From a checkpoint of a small transformer trained on Wikipedia.
Size: 11 layers, width 576, 9 heads of 64.
Architecture: LayerNorm before each block, rotary positions, biases, untied embeddings.
Training: 449M tokens, 3425 steps.
Each number is 500 + 25 x the weight over the matrix's rms, rounded and kept within 0 to 999. Layers, rows and columns count from 0. Numbers have three digits each.

# layer 2 MLP down, 576x2304, rms 0.113, rows 239-283, columns 1584-1727
472479509475493476516493480495488460503484498497499500517515521470522513531503472521480484485495529490502485551523461498575511474474503477509485540478518473565501454490466489477430486465473483483473498473501505509463472574465559454511550524473454530501486507499473547491520527491506463513518511499520469516492534475493496464489468542486504491509500518471501458505530507501520522574507518500484505473471521506434534515540495500509467
524506511495517518502506544479500470517495486497500503499517504503478486485526507504530454508525489497498511463522467450467477526475529484543475543496531504529465495517484517480443531554469532558536496517467506513467488472501529461467467523475536496505468507480509447497537519510475489531509504511485442489515530471540462513471500478462518480526433466512541499523479521522496538484547539514512528481478542533541542546511499501487511
486518481499496482495487496512486509501490505481539460511503515471542509473478485498485495512520493551493518485512441501532522503501506464519560499518514470560524484509567529516491542509493511458512502512483469519518473515506507524488552534450507501492511533488502497527558534531513543484450481506496515502517503479508509504489488495484436499489513500502487492529512548532460436458478494492467451462514480513507520548474499509503473
524486470533536474486490492505524505492486517476456483498485492560498551503492495488477510503452493539547483491514509525522494560503503475506508520474482485483529502548470493532516501531499558530504484475473510475472522480523499516477501485466492500475477466474512554544531510460521551509506471504454485484453474485522466504516501540486468491485493517515513522473543504528498517480486528500532490509532479483503479539512505530492500
496472482471498509483513534500472494488521527486556504471517529517485550491468506505516463506485523496509492533474520448470477512481519490457495502499457487523491523485445489476526429525499509475560528511517484472483534477518480471486465577507502492529520478514519507497512454536487474499517513500495520488502478492489485525554503493496470519490507530487508481466512485537519502522492492482473480483474536523467516496506515491498460
483508459522525519494514476497547459540525485525498475516506498494513504532475511528475508505521498505480546506505510526494480506512501482462527458517555533564496499523523473510497543543472571549472496494493461527475475526536518510504494467483489497519480525514498577515475473493549518553547494532471459527528532477522482545530552494466536519507482472551472522501505496529540530494497501491486467498506526473509526514525479533501496
492462560458542535470504526522482478447506501447463508502469535495501492536499538502491540508479467517515493511481541509506512523453505554555522447530517489490488484531517535522490463503514505511534490504498498493497508508514507507487504493529500498504519503491497498522481476490526471483498517521516504473475502558554529519487472507504540487511451481528510516571560483491496486488509469504491490538502523539499530491505494546520467
473522504483514497473510523505469469492505530517482481508511493576517471518519511477469475475506509484477505495499479530521506551538501459474543486526476501476502484454527511485522531506498496494499506513506501541498493503548535512513490519493504493486495488491495487524447492559567506501497536515490517513497504493497513496483506506474508477498482540491493504482518495525527482496476493492479503499556504463552533558489471512480468
490530524474538482503533493469485499510501498459521536553522531489530509532552503497470437498499499500495487493518503546465541484436529514497543528534482511486489483517495458505509512474512462506510439498471488509456527447498451530488533487533484509455484485473469533506497504521509517489463474481509415459498484481523498486516476533511528490487541452484478501490496493525504487519526482482507530512521504542510485533540496472490465
493494512476533485563531489481517494520501509500526464488495488462536497523509492501479500480508464489504514505511457487505496574497444473485436543488469455499475411466527524458488485550488484519477512508463454520486471505512479495504515507501471513487501515482506539519547482509516531487522520498481458484507522515472488500474489487496487467464497491511518506465483461499479502483515493441495520522458508473484495461507473481500466
486495484553516500526530500477519477519501524520530494508497565427482495514478489489497454518480482490485539495506521494493459496467506484485493508468495495484482500508515441505521439513510483513515511522532470497487477478508506525509525496459506505558475502507479466507518501547496500497479547509469527482457515486526492496520467539538470443534523520519495576466469549497502477540479480448520468505501478470499521539532518542494473
508480541509514503527511497505475541498524495476522513461552476462491484509486540508530508506496511496476516484548471488526534503508522479490448504478529476485559546516493464499491502484524489481491452496475502509551479481514550515509474496474535512478525534547493488501519478510486495490524456529486470547525476534526504518472518518521511496508522526483515520501472493505492515539547505509521492500546479514510511488532515507516483
558524468495500504458504490503498492485579485519483532523512479501508469503481540519533455509477485513540512475529518496503438475512456457468497495477539506540523517466487498534535505479497518551527509538504491510559515481493516509468476471496506522484480466512513532509510528489500517539500544499541495509472504480498478508513438512462430532476501517493479492514505552494476492494525489497527516524452547512502482495509511494495524
498502545484480490528520510495506511495436471492459512519527502515508481528479522492509486554506528465548519471528474494493487441501514456455476498461466499522519546482485491518505500523488492483535506527496541512466486478474478466459476503476468479549515454460470523476433471500494522537457530480460502515473477471537468478519537501517521496481545493480489533499493517457537478537494534488507509476529511498484559542509510481509433
506538499515507500535486502496507498506504475530519480537419536480520486498534474500503529564519488512442556507529488474494479515493486498491524470523520520529510503494490427485507508513524517541471515531486422504516500509496518496488549483481522473492513464480560474518513472518507491496461520526542494528493488495502498489513551533486478521473531469449513489477468519486516546548525505492492479511500452498545526530459501513484489
493504528541526509517511526465535507479537494535464507497477504517503510571499521512492540504533512513504511498499506513487528496508484509484523496542463545524524514473531488506490475543503499434483552526504490495513489515559525523438498518477466540495522467535534531491459503496472484501504501531484490463481506512476503486511483515449530531510499477474516515540485507524498545463518486492489531526485503464468495527519460505483467
458538480539505496460500559477503460523522486548464496531488517461537560462538527496500531507487470528487514520552469504529503512532522465521532483515449503450497510464481515485494528498530485496498511519468524489531517505498490525509498483483553511468482515539471483505518445516522536479499498522509500489529511546494508514475474467495488470454513495479497491538472506520516518488445524493457525537517482471540514494487499512521494
475517487503504472524491521489513543492510529481516498496496489485475484539519497517561519497503476527507529489500485499516505509485525525482499485527514489497484522512515510536479515502510499537456519478498493522485501498461502490478530531464505558557524469502503485482474513517512473488525501497459503520502495530484535525489508535487476501514494499489491526524505498496539461460532516512514520450526527519480450483543472496514490
489445466526496499528499511463469494537468515467470509483489520486523513460466485509506509498464466521455497517499513484496466521491483489476513555506510487493522494476549510462479510485536497495478475507497472508485541474473496491491515467468531468515524521505455512503501479516487524504507443520537499532466476448493490536489532443498480454538517530496536488503536558518481504501521538459513520519479534485488504554538577522502513
486520517491508489518504459494473549486499464522509553480539507475500538531511464563493501524487507496476529499522477460479488509540514532534495512454502480500458515470471464548517514501491495530502480498480552517485464531512534516520540498513522539496523491487457530437483484503501543456527533511527467470498508499506498496510519468526500511464477449531544518522485497516494445504479481477485524471486543497480522503540481475483479
494520497492486510493465506469509500467496501488523487464506508521461477477485499506507515513494534488523483520557499480509494463503504499479508467482482493490502515494528496501490471487490538531509468458489534453496480465511511465487485489452480496470499501494477496456488533491472524548510485488522546456497512493490441438493532498468537504498499508512508518499471526531483467451486538534467473484517501507486439552500524508486506
539451555524520486507526545503524494519530517523499521508508511505549474498497496538525492482499514498535475515490488464476500470484518506512449491509522505506493531540510457490513459484463513546501489513475492504474528470472546487469501544500475469510478518482545471533506484520455506523506488488522513491485505485518489466482491488542486455499526469492483491508515523475501528515464520498471515524495495483500505536455469505504534
513507499505489489480500474497506538507481478520476461464496507505522470467478483469529516530485476531530524511494512515527519480498483516511471496495490497484484508472536501486545493511465508473472469493479504492499501492479486449524531500473535519512479488480536519518506468505490509505535457467554423549499502509514495513462477487453499461485528451545460512553491491486473536519471482475508497492466477497474484490463479492462496
502566535528526526469457500534517516551500537490509538495414503518508507505555534510511489484502541475574500478508504506465484419530493572463472506531470522484523501471536473500518515530561465506490502454500495526507515456515477498485540526525558512527509500495525466466502494497489536470487494511524526501512494450513529488517483511487509491494456479547513475523510560548512495530519486547475511502529518534492509517489474496547502
492485538487482510502530499542500482506488491471537527474508502519437526493547526505532482519507532524458519454466534510533490499503508511483502489505482483562509515498465502525493528507515500488516448497498504486496537466477501538486475493511543524505528467434497475521487491460481474521487515514511522505499504522493475465514483497558471506478485447498498499529442535509509525480514533541483475504490471481471450531517476463509503
476513508496465483505493476502491484456487543512453483513484522517506536504452452522518503479473501484457530492522490539479494502506481503475484483465492492455528469528487507463502515533527537414524453496449487511529500501514509503463459492478491502459503507543524522526480510478493518501517495498528500546500537526462547483449495509474515507547493503534536485501508477457467474469511501482485522503456510512500477497471532509458538
453511489472510507521483491499506516478440525569525522540494494517531512506505530491464485537464492521492497524474520505517508505477474490512497460472538505462510476508502521505466501499481505474541550496485483513571459534494500497511456513470501502479492520473525457472499494477482536490489536495516480505468490503524533500508559498471469518487497512508478533509500457544534488471536456525490474513475491501474454496555467520526496
487518489541480483499460508502496478510494562496486543494490489509469465523498520498510521506504498494509496438457491465500523524503466443550489483517515492489484531484505464493433524522489524539525510499464538495523475514503463500489481517437515482528474450469466515547567548501505481572492492481516458504518483457529490521476506545545490454469502498511502496490502533507507484499505493522517559496493476494525513520473499516506507
502464468486502506464506463494530512490527490508516477527522463491531485509496538514483502483519496511543469459444535485528517498504509473436507542507544455534487488478486538499511504538449519510492492510571496473497474497491496466510523491542478534484541480485477524502471508507476494456489524486487510474498508532511464484482504498482471525463542465474488544524468518476526506538497473481520522519521515517500481495480520473464477
493506525475520534547504474499499505535470574473522506493491463482486492534488475499478526504479475494479547514550504502488481543520484510525492511522480499500514482503516438470552503464492532532520481533490529492474476532495544503545524466510568513518483527525474496471563464527539484506528510514464506498516495516530487460493476450506497532461523479552530540454509474507484513494506528522482459513521513530520520508506511499529491
515552541484516529500461474527496470495498468484523508505457510492550477462468486489503514509484499543477477491496431500500503476507517505533532520488538512464513522531462535521537482519494497526532528500471481506463475503509527525473526515485446475501512491515503538543541491479522516527537524515504530491501504476463487503505522472527514500457532467515455482495500495454546481523525512524531483505491511509515476497501478527495497
524472517471471461500508533509488498498521523527527461477479534465473500493527509508501510498442508470507504528499517507487494468486559526462428491512488478536494492501473504485460494483513507515521523498506489515491518519492460499481527491513499527530539521531506536521520558476483489531527489501470531474485486508542488484498479528523506542478515507462522529470461536450537523510477476501490519485497485558525566458518470462530484
529493442484525476505515498500485524476509536512494483500460501495553501460464517493484481540509511511467478539463541507522497537440485523515516486558467526497511501458503509504540487522549466504552489461494491523499493497450510480495503485531507480528503514505485503481512534509513510507500515493507498530549517500520504472475501521510480528491536476549474532548510492499512528510491500500473489488503528513484518474493508518481521
497513531519480467488497456458495471478511515482475508474493472553498492535542506519514558526538467492581481485481490468467527474519511541473492466501539495484512519477505478527485495521471532500526485512518465480499502454520484519492521497483458489516510486528505504478495499479481531511513511479480478557507535508514530514520436498505539526518510453516470500507538484489486549497515489503502480529485467514525456489498500535553519
514520518508492462510502520481467485531521521491469499504491481499485489507480546502500489504478500512483510525553451480527494496522488495503563520479461543490453487480516515492531521495482505483458491492479471490472530512486488476494516519529472497470518478513475476454502483488514469479500475489554470489509468483459557431511488482504501475460536492502533477511506488509531513528502470536486517491545481512500486511537479497491486
464482515521546473532488506487483510521527508488480458525511512471481466493440515512490524489509472553463539514526521502483462505463509523500531465497535544472517492460521472491491431519506512487453501525545505508498513491487500457516478541528503503512474476542525509494552543533492529542529508520524504538519465464550452487491508466514527501515481535512504504541519486477498499553508536479506455536499473490513465499453484519523502
514528527478509530512480523481543540536510531535463500514501527524509490514513498523501522497487488481487490486508425479457517517516488501505521468489455532463495490545508504529556560506505522518514516520481498520485485494525491489473466469551511530450531503521564453545454511480526492516537499475553521475522490486496532495489541475485479501536496513476510522510485486481462471527499510532494529502523528519482564523482506512522498
499494500486511482473474535484454544518511461484451502486461464469511497486524493522520491546488517465518467484477471475532505465471549510524544485538490511480492547496511520532484584515495544509553451496491499501491489523524503524534522506532494500479500494510480472530525519478521460524477500489505511518494521482514518448526496515487477471489456524473441490540491518494489431481501459520508531480503449494495469482489491506495493
494479485527512481523533483463523489498525528512482478480452462503519479509511520498485511516492547467451504505501549488484523502478460509481462497478527499520493474523492479487453503501518491472472494515511484522523506519493540475470497520489517472488526506478484455486498539513518496522496511493461489524534504492490526518492476508479521501506504519508478489459524550508452470481510515458503534511466546519514551483536481505474517
509520469505524520514489559505452485534519507511495503481529531463508465515481476483524532487483496471506552527502489473530486556518523526557492479506525492520455479482499527495517504506518501545513499504484451521530451500516497501459522507452525505494499495490443501505545512512497504557466479490468497501475471462496488504533499521485516510482464479496469519509482479534503486540477501478511516529492535461505486495493497497468525
473494483476481493509502489529520496524481495484520503503561508491529519503539539510500501469502529471511501504494506553544511523552494535523490509489502522482525497469517480500525484479448519525507456463468506474465495508489499510477487516462509496524490476471506456543477513519502485527500527470505498508489490505507485548487496528525487539514496474500489469503526499502492541463508505468508517493518477486502466479576487494497493
468510474505494550483483507499496479469494457500546511518498502488435520509536475500553457491445519501499476515475490488483488472457507492515489512512513458493484511490488473486511512508518501544516504488492521487487481473511476484472482470508488542510479474509496493441518488518476516482544534504518513495478469504502471482483513518541480506478465510482507511475533505491500546475494524504483530450468482483519529468538485510499519
519514483487479468519500520509523498565478538487497502516464551480486516541512493493486502512501477514520528516509510454489468482480526443508516488476487460500494472477483529464519541523469469511508470494504475499517457468532453531514528479525465531450518552516414500494532514497504517471501468500533505472479503482511480497483505486515502550466502516481478479458483494496508462467561507488519464447474509541538464500512474469490527
531436461499518504540509496500483504523490478501509506487520500507554496480478537511512481511490495438531526488517511483496466461508512491521513519503499486492526493502516481490489510557492484514504511492464501504524531533485472457500526506496510475486515509540510507456459480492507535446494513493490516489510511484504507491478511470509515501487512475462482509528477513448512485472528490535448476496532481535505456506511453530601535
495445508512505508545507493494520515509444527465497463509494444491493511520491542484531483528507453494492506498504566508471474496474515523522478523488487503489477523524486518513449488515480551539549497496506490441462513539492486533505497512484500494541516505516490541498496507480502514489496506458498497541504514457488509488523564484509498538491474488505515488524483497451490509515485531473470446511527519469471464521450509499540479